From a checkpoint of a small transformer trained on Wikipedia.
Architecture: rotary positions, no biases in attention or MLP.
Each number is 50 + 12 x the weight over its row's rms, rounded and kept within 0 to 99. Layers, rows and columns count from 0. The size before them is the row's rms in percent of the matrix's.

# gate: layer 8 MLP gate, 448x160, rms 0.0755, rows 255-269, columns 0-159
# up: layer 8 MLP up, 448x160, rms 0.076, rows 255-268, columns 0-159
# down: layer 8 MLP down (transposed), 448x160, rms 0.0758, rows 255-268, columns 0-159
gate255 100:68 56 35 56 66 63 69 49 44 51 29 40 51 41 41 41 55 45 45 38 54 57 43 61 58 49 57 58 38 45 40 53 44 56 60 55 62 38 63 42 49 60 65 37 57 44 59 29 34 46 35 52 54 55 57 44 37 64 41 59 34 41 37 33 47 56 60 59 36 71 42 50 43 25 62 45 35 60 50 65 36 59 54 44 42 54 49 61 62 81 47 40 34 53 70 47 58 32 52 70 13 61 61 30 43 50 44 52 43 67 63 54 34 49 57 47 52 62 57 40 52 44 59 63 27 46 74 69 68 45 30 45 51 37 45 41 70 21 77 50 35 48 56 43 36 57 50 38 47 63 38 63 43 54 64 33 62 43 67 37
up255 104:46 34 27 48 43 60 49 37 51 60 44 38 37 68 69 61 48 33 62 40 45 34 55 67 49 48 39 48 39 50 34 60 74 52 40 69 60 68 76 60 50 59 40 71 50 44 65 78 61 32 52 50 51 39 52 51 61 56 66 43 55 56 35 41 40 54 55 60 73 47 67 55 51 37 69 52 36 45 25 66 51 52 53 19 70 42 36 48 50 45 61 35 72 39 60 74 48 41 63 55 56 46 44 48 43 53 56 46 54 82 65 47 51 56 64 63 72 59 37 36 40 53 55 39 35 40 37 61 30 47 39 45 42 66 38 42 44 25 59 50 58 44 28 52 64 51 55 61 54 37 49 62 60 47 43 47 43 49 44 70
down255 109:50 45 45 42 32 54 47 40 53 47 34 52 54 68 55 59 52 40 51 61 43 65 36 54 78 54 36 66 54 46 69 66 64 48 38 59 65 56 45 59 53 46 74 45 70 77 52 66 47 51 31 54 83 48 76 74 48 40 54 45 48 47 45 59 51 49 47 72 51 53 48 69 32 56 52 47 42 30 31 64 45 56 25 42 63 72 49 51 54 50 63 35 41 43 56 59 59 38 37 53 52 61 70 38 37 37 47 52 55 65 69 57 45 52 77 69 46 37 68 66 62 55 52 44 47 36 57 43 33 45 63 55 33 48 47 45 50 52 49 74 48 49 56 56 37 57 40 24 26 50 38 73 41 52 69 61 45 62 58 50
gate256 096:32 60 45 60 47 32 53 60 37 62 33 85 22 51 60 31 55 47 70 41 57 51 65 71 64 44 50 66 38 62 53 59 46 59 69 75 60 56 55 59 27 44 48 60 53 47 35 46 48 23 39 54 49 61 54 54 49 61 68 64 55 61 68 71 38 53 33 46 57 44 31 58 43 57 40 27 57 61 68 23 47 56 49 66 31 45 53 67 37 49 50 68 54 53 43 49 52 36 56 36 59 47 55 35 51 44 46 50 51 59 57 41 45 31 50 27 50 65 39 51 56 44 50 75 32 39 57 40 59 39 67 56 55 55 46 55 41 65 77 32 55 50 41 46 35 57 32 55 32 55 64 67 42 39 41 54 51 45 56 40
up256 104:55 31 36 33 56 25 52 54 45 49 45 54 53 60 74 48 51 49 57 35 64 38 66 75 56 28 42 58 35 53 39 39 54 49 23 75 60 52 29 73 39 26 68 64 50 56 34 47 64 40 55 61 45 55 43 50 48 54 47 75 53 67 74 57 32 56 50 36 50 53 51 54 48 21 43 51 40 42 56 51 35 53 33 28 35 54 64 60 39 75 43 57 36 40 32 44 23 50 58 58 60 47 49 51 60 30 53 49 52 57 36 55 49 58 55 50 40 33 44 44 51 45 46 72 33 52 64 62 33 54 65 68 61 36 36 51 31 53 55 51 59 58 36 44 36 52 48 52 53 38 42 54 63 71 55 46 58 34 60 64
down256 097:25 49 63 57 52 49 43 44 47 50 48 51 67 38 55 68 52 29 47 56 73 60 50 43 59 54 41 38 63 57 42 47 43 55 51 50 63 45 53 34 43 51 58 31 45 43 68 51 40 50 39 29 65 67 48 45 41 74 57 41 47 29 46 42 56 44 48 38 45 36 70 21 63 49 58 46 38 40 40 62 44 62 48 75 62 50 34 18 64 35 62 42 48 52 38 44 69 41 58 50 48 35 57 58 43 50 24 50 43 52 49 51 42 35 52 63 65 46 41 46 48 67 41 22 49 65 32 57 32 57 31 45 53 75 42 52 35 63 31 56 62 44 75 29 44 41 37 40 59 29 48 30 32 63 65 51 51 53 48 30
gate257 099:50 52 46 57 51 64 39 51 39 51 68 69 65 37 54 35 50 58 65 62 54 47 61 70 72 44 52 28 35 43 56 43 49 32 63 44 42 50 42 42 49 47 42 55 62 45 49 47 26 40 17 20 66 30 46 55 51 57 51 50 30 62 51 58 55 67 54 52 43 59 42 51 60 35 44 42 39 54 64 49 27 58 11 64 75 32 40 38 61 47 61 31 29 66 56 43 42 60 56 29 67 57 59 42 31 28 61 53 55 44 36 60 47 55 72 51 59 43 38 72 47 46 48 53 48 59 71 48 39 47 46 50 51 40 59 35 63 62 30 61 45 44 39 41 40 52 46 37 54 39 48 30 50 34 42 66 47 50 56 62
up257 101:56 57 38 77 42 45 53 69 43 40 34 41 57 75 49 54 54 55 48 59 64 46 53 49 75 68 65 43 66 48 51 60 69 70 52 63 63 59 64 49 60 50 58 42 35 42 58 43 47 17 42 47 45 58 45 46 42 54 57 65 53 53 51 37 53 65 68 52 47 53 48 48 46 69 53 43 34 41 41 37 46 41 27 48 33 63 55 37 52 70 43 65 57 46 38 55 69 28 42 58 42 35 60 70 52 70 48 51 40 43 19 54 76 48 46 63 46 78 70 47 22 38 60 64 61 40 64 64 55 79 50 37 58 56 47 63 46 53 33 56 52 40 65 47 25 44 59 47 47 55 60 56 53 59 59 47 35 48 37 40
down257 105:56 68 29 63 55 33 48 28 42 51 43 44 70 70 38 48 36 38 56 49 54 50 51 58 59 62 58 42 53 28 51 62 40 56 65 53 63 33 53 55 57 46 48 48 32 34 51 71 59 45 43 39 46 58 37 43 47 63 59 38 35 61 43 40 18 66 50 48 57 36 52 62 47 53 54 55 35 32 49 32 56 61 30 60 40 66 43 56 28 71 35 48 48 58 61 57 42 54 63 45 40 58 62 48 57 44 53 57 59 59 53 52 48 47 42 21 59 54 48 37 38 49 28 60 30 49 23 74 37 62 67 41 44 57 19 58 61 45 49 61 46 57 38 48 37 28 46 57 46 82 43 55 57 28 55 53 45 18 46 50
gate258 095:55 69 57 45 61 42 76 66 51 39 51 47 55 56 55 38 62 52 76 47 48 45 43 47 60 58 55 41 29 47 59 35 59 52 57 29 58 58 45 32 51 59 82 21 41 50 69 61 51 49 49 31 42 46 41 22 37 45 44 61 42 32 46 59 58 51 56 63 65 35 43 50 38 46 56 36 61 50 45 59 46 36 26 61 42 58 35 50 66 47 67 68 32 58 39 66 34 49 51 31 35 49 25 49 55 50 65 45 40 49 41 57 40 52 65 54 65 65 50 45 39 33 74 46 29 72 53 52 63 40 30 23 53 40 60 35 60 54 62 29 35 48 57 51 41 53 30 36 62 57 57 45 35 66 56 46 45 57 39 44
up258 103:61 46 64 62 62 48 60 59 59 59 76 70 60 35 57 57 73 46 61 39 41 74 49 50 50 58 68 36 48 40 55 62 60 64 67 30 35 42 40 45 51 68 54 30 41 52 41 49 55 40 63 50 31 35 43 50 60 51 64 50 31 30 50 49 55 37 43 62 26 67 46 62 65 40 47 50 44 63 45 26 44 54 51 61 17 50 43 42 73 39 42 47 51 34 66 60 60 37 55 27 49 17 52 43 38 47 40 46 47 74 45 60 47 28 67 62 49 61 51 44 48 46 47 42 48 67 51 45 76 42 41 59 25 40 53 54 57 32 34 63 73 43 56 48 54 45 42 75 54 45 52 60 49 47 56 45 46 46 35 50
down258 093:52 61 41 39 53 50 51 47 48 48 47 52 54 46 63 39 49 46 46 56 40 35 66 63 34 44 31 30 57 53 41 29 42 39 50 46 80 45 51 24 44 53 46 52 63 53 55 54 55 55 32 60 52 55 48 35 37 68 51 36 49 66 54 46 57 31 42 66 52 50 50 54 52 40 58 50 44 55 48 48 61 55 51 65 71 62 66 69 51 61 46 49 51 53 45 70 62 38 63 68 60 73 36 47 44 51 62 49 22 41 24 68 38 62 48 65 36 27 74 60 41 39 45 81 58 33 76 46 37 41 69 57 60 35 57 27 41 67 61 47 53 80 41 47 37 52 51 41 71 61 56 65 54 45 43 58 74 49 58 59
gate259 101:69 41 14 63 56 44 60 49 53 50 50 67 50 51 58 57 26 61 53 47 73 53 50 50 59 63 23 64 60 42 60 43 41 56 33 53 30 38 35 48 45 35 54 46 65 65 62 41 52 47 52 56 60 37 52 33 47 43 48 74 47 44 63 49 48 47 52 60 37 69 59 42 52 43 43 54 38 58 45 46 42 63 46 40 60 56 57 34 53 49 41 45 78 53 57 59 44 28 61 45 29 35 47 61 79 53 36 57 27 65 39 62 24 54 64 50 28 48 53 35 46 32 29 74 48 29 66 65 56 45 58 47 43 53 58 49 78 46 43 57 53 50 60 44 38 38 54 45 40 58 39 61 32 63 71 29 42 37 61 57
up259 089:58 56 56 44 46 26 54 70 55 35 61 40 46 38 54 28 53 61 87 53 57 45 41 46 34 58 67 52 61 64 49 64 55 65 37 23 34 38 33 34 53 24 49 46 41 50 47 52 59 53 56 46 61 44 54 46 48 54 60 62 45 43 43 50 46 47 59 48 53 40 40 75 52 48 62 69 29 56 23 44 35 68 54 50 66 44 40 47 54 47 34 46 28 53 54 47 47 43 65 43 19 45 47 65 58 80 58 50 53 67 33 49 39 41 54 26 53 48 60 47 58 36 45 47 48 45 54 63 62 56 28 49 47 12 56 63 59 37 41 27 51 53 70 48 43 63 56 19 46 54 56 57 53 60 56 49 52 63 56 45
down259 094:44 55 67 49 39 74 58 43 40 49 32 44 58 56 35 31 76 36 32 58 41 47 67 55 52 55 51 73 54 70 37 21 53 38 72 22 57 64 68 73 35 40 54 53 21 47 44 46 40 47 52 63 46 39 65 56 59 59 55 60 67 59 56 54 50 51 41 59 53 37 42 44 32 69 61 42 65 57 59 63 61 49 42 44 26 59 56 35 59 44 55 44 38 35 48 51 57 69 38 59 67 62 38 59 48 53 52 66 44 40 51 71 51 65 45 28 63 49 45 39 41 50 68 35 52 66 52 57 57 54 58 44 42 63 51 38 41 60 64 44 49 45 42 69 49 35 43 55 39 50 34 28 43 35 21 62 64 62 41 42
gate260 104:36 61 48 66 36 44 56 27 42 57 29 47 80 32 55 45 57 48 40 42 40 40 45 50 54 51 55 29 29 31 72 61 60 41 31 47 47 32 54 45 47 60 57 43 49 78 65 40 44 35 34 38 63 50 60 44 50 41 38 51 32 59 44 49 75 60 40 37 37 44 44 47 53 44 47 47 53 59 43 47 60 28 47 34 36 68 51 57 40 65 56 53 43 59 40 56 38 61 46 49 39 51 41 43 69 66 55 55 58 38 39 46 33 56 37 61 51 56 41 58 57 72 52 43 48 50 70 60 63 51 61 42 28 45 45 51 27 68 48 45 26 33 57 43 44 57 21 62 59 57 45 61 74 54 57 38 56 61 87 67
up260 101:64 52 52 42 08 52 33 44 52 51 62 33 69 47 45 69 46 50 45 62 67 64 57 58 54 79 25 41 48 79 55 55 33 37 72 25 48 56 45 26 52 51 57 60 62 52 59 28 65 42 36 54 45 32 52 68 38 36 40 55 55 49 66 45 53 61 41 42 46 74 44 46 43 55 58 43 53 46 36 47 38 35 49 39 60 57 55 44 56 43 73 76 60 39 58 53 53 27 33 52 52 42 62 45 40 45 62 40 39 44 61 48 63 54 58 57 53 60 68 45 39 30 50 50 44 55 32 69 43 49 51 41 41 48 43 41 46 20 40 48 42 37 69 58 65 60 70 67 49 59 52 51 30 37 50 53 52 50 49 34
down260 105:41 56 45 57 68 54 46 65 52 29 39 45 75 48 51 62 48 47 75 58 60 55 65 40 46 45 58 31 40 48 34 36 64 65 59 34 55 51 62 37 46 61 56 55 58 45 66 37 50 39 29 57 42 53 52 56 35 48 56 39 54 47 58 51 64 52 41 43 23 52 68 68 45 55 50 42 60 66 59 47 55 62 72 57 35 59 65 44 52 50 56 20 37 40 68 58 53 50 34 45 61 67 44 48 34 47 67 08 48 38 41 57 56 44 54 32 42 52 51 56 39 52 30 32 49 34 41 40 48 29 49 49 43 66 54 57 51 80 44 28 65 82 26 63 58 49 51 47 38 77 53 49 59 50 53 52 51 41 54 57
gate261 102:47 51 44 46 46 63 46 32 60 74 42 26 54 43 57 48 57 62 52 63 30 51 30 29 35 41 19 49 43 51 38 37 13 31 62 43 45 46 49 43 53 54 68 56 56 55 51 54 55 48 41 50 46 54 54 44 71 50 49 27 55 30 46 46 46 39 59 63 44 47 42 55 42 65 61 49 56 47 49 67 52 49 56 39 56 63 30 46 44 49 53 45 57 66 35 44 46 70 49 35 44 33 56 38 43 65 58 61 47 56 43 62 58 65 54 44 42 61 44 39 52 59 41 47 39 70 41 71 36 73 32 51 42 46 24 57 38 38 64 48 38 31 27 73 73 63 72 76 42 65 25 56 52 53 44 34 58 35 51 44
up261 098:49 52 49 65 22 39 56 47 41 48 81 28 50 44 55 58 53 47 51 31 58 48 57 42 43 49 42 34 36 55 49 58 42 51 54 29 69 19 65 40 24 46 48 44 73 45 42 61 44 48 27 52 42 43 50 49 57 33 62 46 44 44 37 54 46 69 57 23 50 31 56 66 52 41 53 37 46 52 45 53 58 36 64 52 43 50 77 35 62 62 41 42 49 40 69 42 48 50 44 58 55 48 49 50 32 53 52 48 62 51 58 42 52 52 82 46 43 82 39 40 42 36 24 65 56 40 58 48 50 28 29 57 59 54 60 35 59 55 29 56 32 48 48 43 47 37 32 31 48 44 65 61 61 22 57 56 36 42 58 52
down261 096:52 57 56 52 49 82 32 65 63 49 40 51 27 49 43 50 39 47 68 65 62 44 39 65 35 51 58 53 47 48 44 43 56 29 31 32 54 53 68 43 54 34 59 43 51 47 35 40 59 54 42 75 56 48 38 33 42 48 49 40 48 54 45 53 36 74 32 54 64 49 62 49 25 50 18 45 57 44 41 38 76 76 42 49 51 63 54 50 48 52 48 43 53 44 46 40 62 61 49 65 35 41 54 40 58 44 51 40 64 56 55 40 29 61 42 58 69 50 56 39 21 48 68 38 60 60 50 58 46 51 42 71 51 63 72 60 65 36 51 45 37 66 58 34 60 65 53 64 61 48 51 66 77 73 50 47 42 72 29 44
gate262 092:39 53 49 36 40 62 54 55 37 47 54 52 25 62 18 20 57 34 57 47 34 38 81 47 62 53 54 57 61 32 33 58 67 32 43 43 50 44 66 51 53 49 65 50 46 57 48 64 50 59 53 36 52 38 45 42 26 38 39 52 54 50 43 38 43 51 50 60 56 50 45 63 67 63 63 45 69 61 43 73 44 42 49 59 53 45 47 48 67 41 47 71 56 64 51 42 63 37 68 38 31 43 56 44 64 63 58 62 72 71 52 58 56 55 44 56 16 57 42 59 64 48 36 55 38 46 62 67 56 41 64 58 58 36 72 40 45 43 33 46 60 59 28 68 56 50 47 52 31 43 59 47 44 59 48 36 71 37 57 24
up262 100:40 45 62 51 31 55 60 62 47 48 82 55 51 33 38 58 58 37 60 35 58 45 70 30 51 56 40 45 63 41 65 69 72 48 38 65 61 39 67 45 53 60 55 51 65 66 61 38 48 45 65 58 32 26 50 33 50 45 53 53 52 32 55 36 50 54 53 55 57 39 48 64 40 41 60 43 42 66 46 42 46 55 44 54 63 42 55 52 52 37 39 58 33 37 44 36 60 39 41 42 53 71 54 30 35 51 62 57 62 73 29 41 51 56 35 44 45 43 34 63 39 51 63 53 38 30 42 40 53 69 45 45 45 75 77 72 37 32 13 66 44 41 44 56 39 65 49 59 46 42 52 43 38 63 51 68 71 39 59 36
down262 111:47 51 61 51 49 45 66 55 36 47 44 59 77 45 48 56 73 57 49 59 77 59 31 36 41 49 41 64 76 71 56 63 42 35 48 34 41 48 46 41 30 64 40 40 65 49 45 42 41 35 57 63 39 38 31 51 56 47 51 70 46 30 32 49 60 38 47 67 33 24 54 53 47 67 46 47 27 23 37 42 60 46 65 58 56 46 55 54 38 57 63 37 63 38 66 50 41 24 53 51 68 64 64 61 41 53 66 48 55 37 50 38 53 41 33 31 47 36 55 46 45 62 60 43 42 50 52 52 41 58 59 49 74 78 49 53 47 42 51 47 42 62 59 39 56 34 55 50 56 61 79 56 38 82 51 46 57 37 48 40
gate263 108:41 70 18 79 50 40 51 25 32 49 45 52 22 65 34 61 51 37 54 44 68 70 42 44 82 52 55 53 32 36 47 40 54 66 55 70 44 48 54 59 55 37 49 77 62 59 49 39 71 56 47 59 49 55 50 67 34 42 52 30 46 38 46 56 67 65 59 22 63 38 46 43 50 62 24 36 42 26 53 45 37 63 32 64 50 60 65 54 37 43 65 45 62 57 63 61 51 40 57 46 57 63 60 59 60 56 45 43 55 58 49 55 52 61 62 24 36 39 53 52 49 58 65 61 53 48 54 40 66 39 31 60 58 42 50 59 55 64 46 43 40 66 44 42 44 62 30 65 52 46 54 57 55 44 54 33 60 62 41 44
up263 099:49 65 33 52 50 44 41 38 48 70 52 52 43 70 44 53 41 47 50 47 73 40 51 50 56 37 57 33 38 55 67 57 31 79 51 74 41 62 67 59 45 42 23 65 48 41 64 59 53 50 58 66 45 49 44 45 32 46 33 48 55 40 53 50 60 58 35 31 54 70 63 65 58 34 28 60 29 44 52 56 59 44 34 75 49 52 73 48 50 40 57 48 58 65 69 29 67 44 65 27 74 62 63 32 45 63 47 33 34 46 54 16 50 63 48 35 49 43 59 62 51 45 57 60 54 34 41 43 41 62 57 58 67 57 53 47 48 37 51 49 42 55 50 55 49 54 41 41 52 56 59 73 28 39 33 48 52 60 62 27
down263 104:50 62 71 18 46 57 31 63 53 59 51 42 70 36 60 32 71 49 42 43 49 58 57 41 42 47 46 44 70 41 78 59 59 53 66 44 51 37 66 50 32 53 54 42 59 40 61 39 51 36 37 43 55 62 45 41 45 59 67 51 61 54 52 72 56 50 32 63 45 63 56 57 39 48 62 64 56 43 62 55 39 63 47 79 51 35 48 55 53 42 27 63 48 54 59 44 47 54 27 61 48 63 60 39 56 33 65 60 51 58 41 54 37 59 44 43 28 41 63 66 56 20 40 14 31 27 43 35 55 46 64 49 50 68 60 46 46 46 75 56 32 36 49 55 55 34 57 52 53 51 61 80 67 52 47 46 53 49 46 53
gate264 092:55 44 51 50 52 65 50 55 47 51 66 41 59 58 47 33 44 52 61 54 53 75 29 56 76 47 53 54 63 42 46 42 62 36 59 34 24 58 39 54 40 48 44 60 51 54 54 59 59 48 66 26 28 42 37 56 45 39 53 34 37 45 67 58 49 61 43 57 54 53 73 75 67 63 48 66 28 55 56 51 64 60 44 55 40 38 56 58 62 57 60 57 47 60 41 30 43 75 50 60 47 31 55 52 43 56 40 52 73 65 58 59 54 32 69 35 36 58 69 41 54 28 50 43 65 49 47 36 48 34 41 37 37 62 54 66 62 72 43 42 52 73 48 24 42 48 37 43 29 28 73 67 58 49 43 58 66 49 39 65
up264 101:56 68 38 38 58 42 51 69 72 63 62 56 50 39 24 62 48 41 61 48 08 30 38 54 78 47 72 58 47 48 22 55 54 36 31 51 42 48 47 48 69 52 53 73 52 31 65 60 37 46 46 39 52 59 26 56 60 31 56 41 43 39 47 53 51 62 62 49 46 67 35 48 56 56 35 61 56 65 44 57 51 49 43 70 45 56 53 55 66 55 48 41 50 36 50 48 73 47 47 62 56 43 49 70 34 58 71 54 56 51 63 67 46 50 50 46 31 60 50 53 31 46 48 58 53 46 47 45 41 41 32 61 59 52 47 48 35 45 48 49 66 50 58 65 53 39 42 77 34 54 69 68 48 60 43 45 66 85 33 55
down264 092:41 08 63 58 34 16 57 45 41 39 58 52 50 37 69 49 53 41 48 44 54 52 74 55 30 47 55 51 58 57 47 47 38 64 46 47 51 41 43 65 51 60 67 53 62 76 28 32 51 40 37 54 34 68 30 61 57 56 75 74 34 61 35 58 44 48 33 37 64 40 56 53 27 50 60 27 48 55 38 58 59 59 83 42 47 45 48 55 62 57 62 60 44 61 41 43 41 42 51 47 40 45 69 32 47 32 45 55 49 50 47 30 39 59 48 53 61 42 47 53 68 65 66 59 44 59 57 55 52 60 51 39 51 44 50 53 54 44 42 28 44 63 51 29 60 47 62 50 68 46 20 56 37 36 60 37 48 43 50 44
gate265 107:67 59 39 52 43 49 57 53 28 33 57 29 47 62 50 69 44 54 37 33 41 48 55 38 58 52 66 53 59 60 60 65 27 42 31 42 37 53 43 65 62 60 51 45 65 64 37 46 37 48 23 49 40 44 56 52 28 38 63 66 64 51 47 67 31 49 40 62 55 57 52 55 57 38 44 33 50 33 55 45 55 54 51 54 31 67 55 25 54 61 39 36 37 75 76 55 65 28 44 42 59 31 34 60 41 30 47 55 37 50 45 52 37 58 42 35 33 60 51 51 44 53 51 47 35 55 78 60 54 65 56 60 37 37 26 66 51 63 49 54 23 56 69 59 29 45 44 33 54 58 43 61 48 46 25 49 49 63 45 45
up265 101:54 55 32 65 46 70 45 46 46 40 27 46 46 48 50 48 44 42 46 57 54 57 46 29 43 52 65 45 36 49 51 68 34 42 66 61 23 50 55 49 67 57 29 36 57 55 53 31 38 43 59 46 48 30 57 37 53 48 38 58 60 46 58 68 51 74 63 61 51 52 62 68 50 56 47 35 33 35 54 51 27 45 41 58 37 66 54 48 79 62 52 34 53 64 63 68 68 48 37 51 50 50 62 36 26 55 27 50 54 75 57 31 47 28 62 30 39 52 38 32 48 35 41 53 47 58 59 54 64 63 56 44 41 63 38 45 71 46 59 45 28 65 62 72 18 50 56 47 60 31 44 45 56 45 48 32 36 52 54 57
down265 102:43 30 53 51 42 44 49 29 67 31 44 46 52 31 55 53 72 65 67 30 31 52 84 51 41 47 44 58 41 56 27 39 28 48 54 30 57 37 65 48 57 52 29 57 34 64 55 55 51 47 44 54 50 51 34 52 39 48 58 49 44 38 72 54 70 59 53 49 66 38 47 28 54 55 49 47 38 44 51 48 61 55 63 40 63 57 60 30 64 31 57 34 51 31 66 59 37 38 53 71 49 52 58 47 54 53 45 52 66 43 56 38 44 57 55 26 50 35 62 25 25 41 55 43 41 32 44 35 48 66 42 33 54 35 60 29 64 64 24 59 54 50 78 50 51 58 62 43 43 63 46 40 40 39 64 50 52 52 60 44
gate266 101:31 23 63 47 48 62 40 49 40 64 51 49 36 45 57 59 37 52 60 38 64 68 40 47 81 60 39 47 19 67 40 61 50 52 43 58 36 32 41 64 55 65 40 57 78 49 45 57 46 61 64 51 42 64 65 59 37 53 56 45 43 35 52 56 75 56 33 45 59 39 43 49 59 68 46 70 61 64 73 51 48 55 43 56 56 36 51 43 62 56 47 37 39 43 67 29 54 31 33 66 50 34 63 41 48 32 26 78 61 43 41 46 55 42 67 38 34 44 56 66 67 44 50 63 41 37 47 57 57 46 56 47 43 43 22 46 51 53 43 65 66 53 50 52 49 61 54 43 50 32 52 55 36 56 63 42 27 49 29 59
up266 107:49 53 47 51 65 62 66 59 55 58 64 36 53 61 46 60 47 40 20 53 34 32 48 40 45 38 28 55 61 61 59 38 43 68 33 61 61 49 35 26 56 43 53 84 51 52 63 51 38 54 46 64 31 38 41 45 64 44 41 69 63 39 57 54 38 32 51 48 27 68 35 56 46 51 49 58 73 40 31 58 43 65 48 46 69 38 43 63 53 51 42 53 54 83 32 52 47 44 59 42 45 65 34 65 42 27 58 52 55 52 53 48 54 34 55 45 65 60 39 35 39 57 48 47 58 29 58 42 52 64 77 47 54 50 30 50 60 39 26 40 50 44 58 49 46 18 57 52 51 64 33 52 59 46 60 44 43 46 76 40
down266 099:50 47 35 40 65 39 33 30 68 43 60 44 54 63 50 27 57 39 65 63 36 40 26 61 41 40 74 52 74 55 37 26 51 40 23 40 62 64 56 65 35 48 40 20 21 49 40 58 44 38 60 62 46 53 40 32 40 42 43 52 47 51 47 28 65 57 52 55 80 50 59 67 47 41 74 30 46 50 49 45 52 43 51 43 50 65 69 56 36 55 67 67 55 47 45 43 51 59 49 53 34 42 61 37 46 60 49 52 66 48 52 51 40 48 73 57 31 51 32 43 51 41 65 64 68 43 51 44 54 53 48 69 30 30 62 37 54 53 58 31 47 39 51 43 42 48 40 43 47 52 56 43 62 41 42 55 65 27 58 38
gate267 097:51 49 22 61 63 49 47 57 47 56 44 12 50 48 69 48 31 68 38 36 52 51 42 54 45 50 54 52 68 39 59 35 57 41 54 50 43 61 50 30 38 34 62 51 63 29 29 42 61 63 59 62 57 53 41 33 37 25 61 52 64 51 52 65 45 51 34 44 75 54 66 43 39 44 61 66 30 50 71 74 54 51 65 39 67 37 47 47 65 53 46 59 58 46 58 49 56 60 54 59 47 63 63 45 59 44 39 45 27 29 56 55 70 52 59 55 59 78 38 45 64 51 34 44 75 50 47 34 55 47 46 64 34 52 47 64 46 41 88 48 68 47 29 56 46 51 42 45 37 48 43 57 56 56 37 36 37 47 45 55
up267 098:49 47 62 60 49 51 56 45 49 32 57 64 27 53 53 56 57 69 47 56 49 55 70 31 55 50 69 61 57 55 48 35 29 54 49 58 63 31 61 20 56 55 74 54 33 33 65 23 55 54 59 60 62 45 68 37 55 72 62 56 42 53 45 64 50 50 58 61 46 42 70 49 47 35 51 31 55 76 26 25 48 35 43 43 54 61 41 46 51 47 52 38 42 39 40 54 34 65 50 67 51 43 68 62 52 48 69 35 56 34 42 45 67 48 38 23 39 41 35 60 62 33 38 45 26 62 50 56 59 48 43 46 58 57 59 52 47 68 36 47 49 35 62 50 40 31 56 58 59 63 44 32 56 19 72 49 48 57 48 54
down267 095:46 53 43 46 64 45 29 50 35 64 43 62 50 70 70 44 43 49 56 41 29 64 42 51 56 42 51 57 58 42 48 78 64 43 36 45 43 72 36 60 65 36 43 53 58 37 45 62 39 39 49 70 33 52 46 63 55 39 58 48 56 35 51 58 42 38 51 37 37 57 52 49 37 66 53 71 50 58 77 53 49 48 32 66 58 47 32 64 61 62 46 55 65 47 51 44 58 38 62 43 51 49 39 47 49 42 49 47 26 70 57 57 64 54 41 67 27 48 57 25 45 57 65 48 72 38 24 29 45 38 37 47 54 54 50 65 40 43 61 55 69 68 61 62 61 67 66 42 53 48 56 51 57 79 17 57 32 54 42 27
gate268 105:54 73 48 45 42 67 51 38 53 42 31 46 54 35 53 27 44 30 37 38 39 33 49 45 55 50 62 58 45 37 48 53 39 61 39 44 51 64 56 56 58 43 61 35 40 59 65 58 46 59 38 60 59 60 45 70 67 67 44 44 34 49 36 30 35 53 73 35 30 62 33 42 62 71 52 64 68 33 37 70 50 82 50 48 51 45 47 50 29 53 44 48 32 49 50 63 30 45 39 50 44 43 62 19 48 65 49 57 32 76 46 54 21 47 48 61 57 65 68 57 50 46 36 68 59 44 64 46 64 37 69 34 56 40 59 57 32 47 56 34 42 46 47 52 42 61 30 49 43 53 48 39 57 40 55 40 31 59 38 56
up268 112:48 66 47 47 39 51 65 61 32 49 31 44 33 52 46 31 58 40 33 45 30 50 39 31 58 32 49 79 54 16 45 49 51 52 35 48 77 46 36 73 56 47 34 51 31 56 40 41 80 31 39 72 53 64 43 32 58 60 46 62 44 28 68 46 50 36 54 33 45 55 57 37 39 22 36 30 47 40 46 55 40 38 46 57 61 56 62 39 46 48 38 66 46 69 47 45 44 60 38 23 43 54 62 53 55 67 64 55 68 69 37 55 66 53 55 57 48 41 54 39 51 67 50 40 47 60 54 45 47 29 61 47 45 41 51 43 69 55 57 31 37 46 57 45 53 61 66 40 41 41 59 37 51 57 39 54 50 43 34 53
down268 101:50 49 54 64 51 71 44 53 65 59 27 53 41 49 50 42 31 41 56 49 57 35 40 53 61 60 55 70 50 69 36 25 45 48 59 23 32 45 46 30 55 58 62 49 37 54 64 54 55 48 39 35 52 44 50 71 56 50 62 23 45 70 37 79 36 37 80 40 54 42 44 34 54 71 28 53 46 43 46 29 23 42 70 49 57 64 36 51 31 45 42 44 42 70 45 60 29 43 69 52 37 53 53 44 51 43 47 38 25 51 46 54 36 54 53 48 57 54 63 52 45 40 62 41 74 67 54 52 64 57 51 52 68 47 60 62 20 54 61 52 51 39 33 48 49 54 52 45 40 71 43 53 63 51 43 45 42 43 39 67
gate269 102:43 54 45 69 39 61 47 59 73 49 48 40 67 46 31 69 44 68 36 53 47 56 58 73 37 76 32 33 61 57 43 49 34 36 36 44 43 76 68 33 43 80 64 70 57 34 65 65 44 54 32 45 40 58 71 53 35 48 44 44 66 55 52 53 39 67 62 54 67 64 49 43 61 59 55 30 29 37 58 47 58 43 63 33 52 48 56 42 47 47 45 65 38 51 50 58 64 27 53 40 56 36 53 53 59 40 69 39 34 73 53 50 35 64 34 55 30 40 61 64 43 57 46 73 42 47 45 33 51 61 52 43 32 47 66 46 61 61 43 32 55 43 47 55 47 55 38 70 49 55 51 61 51 45 38 35 53 71 58 55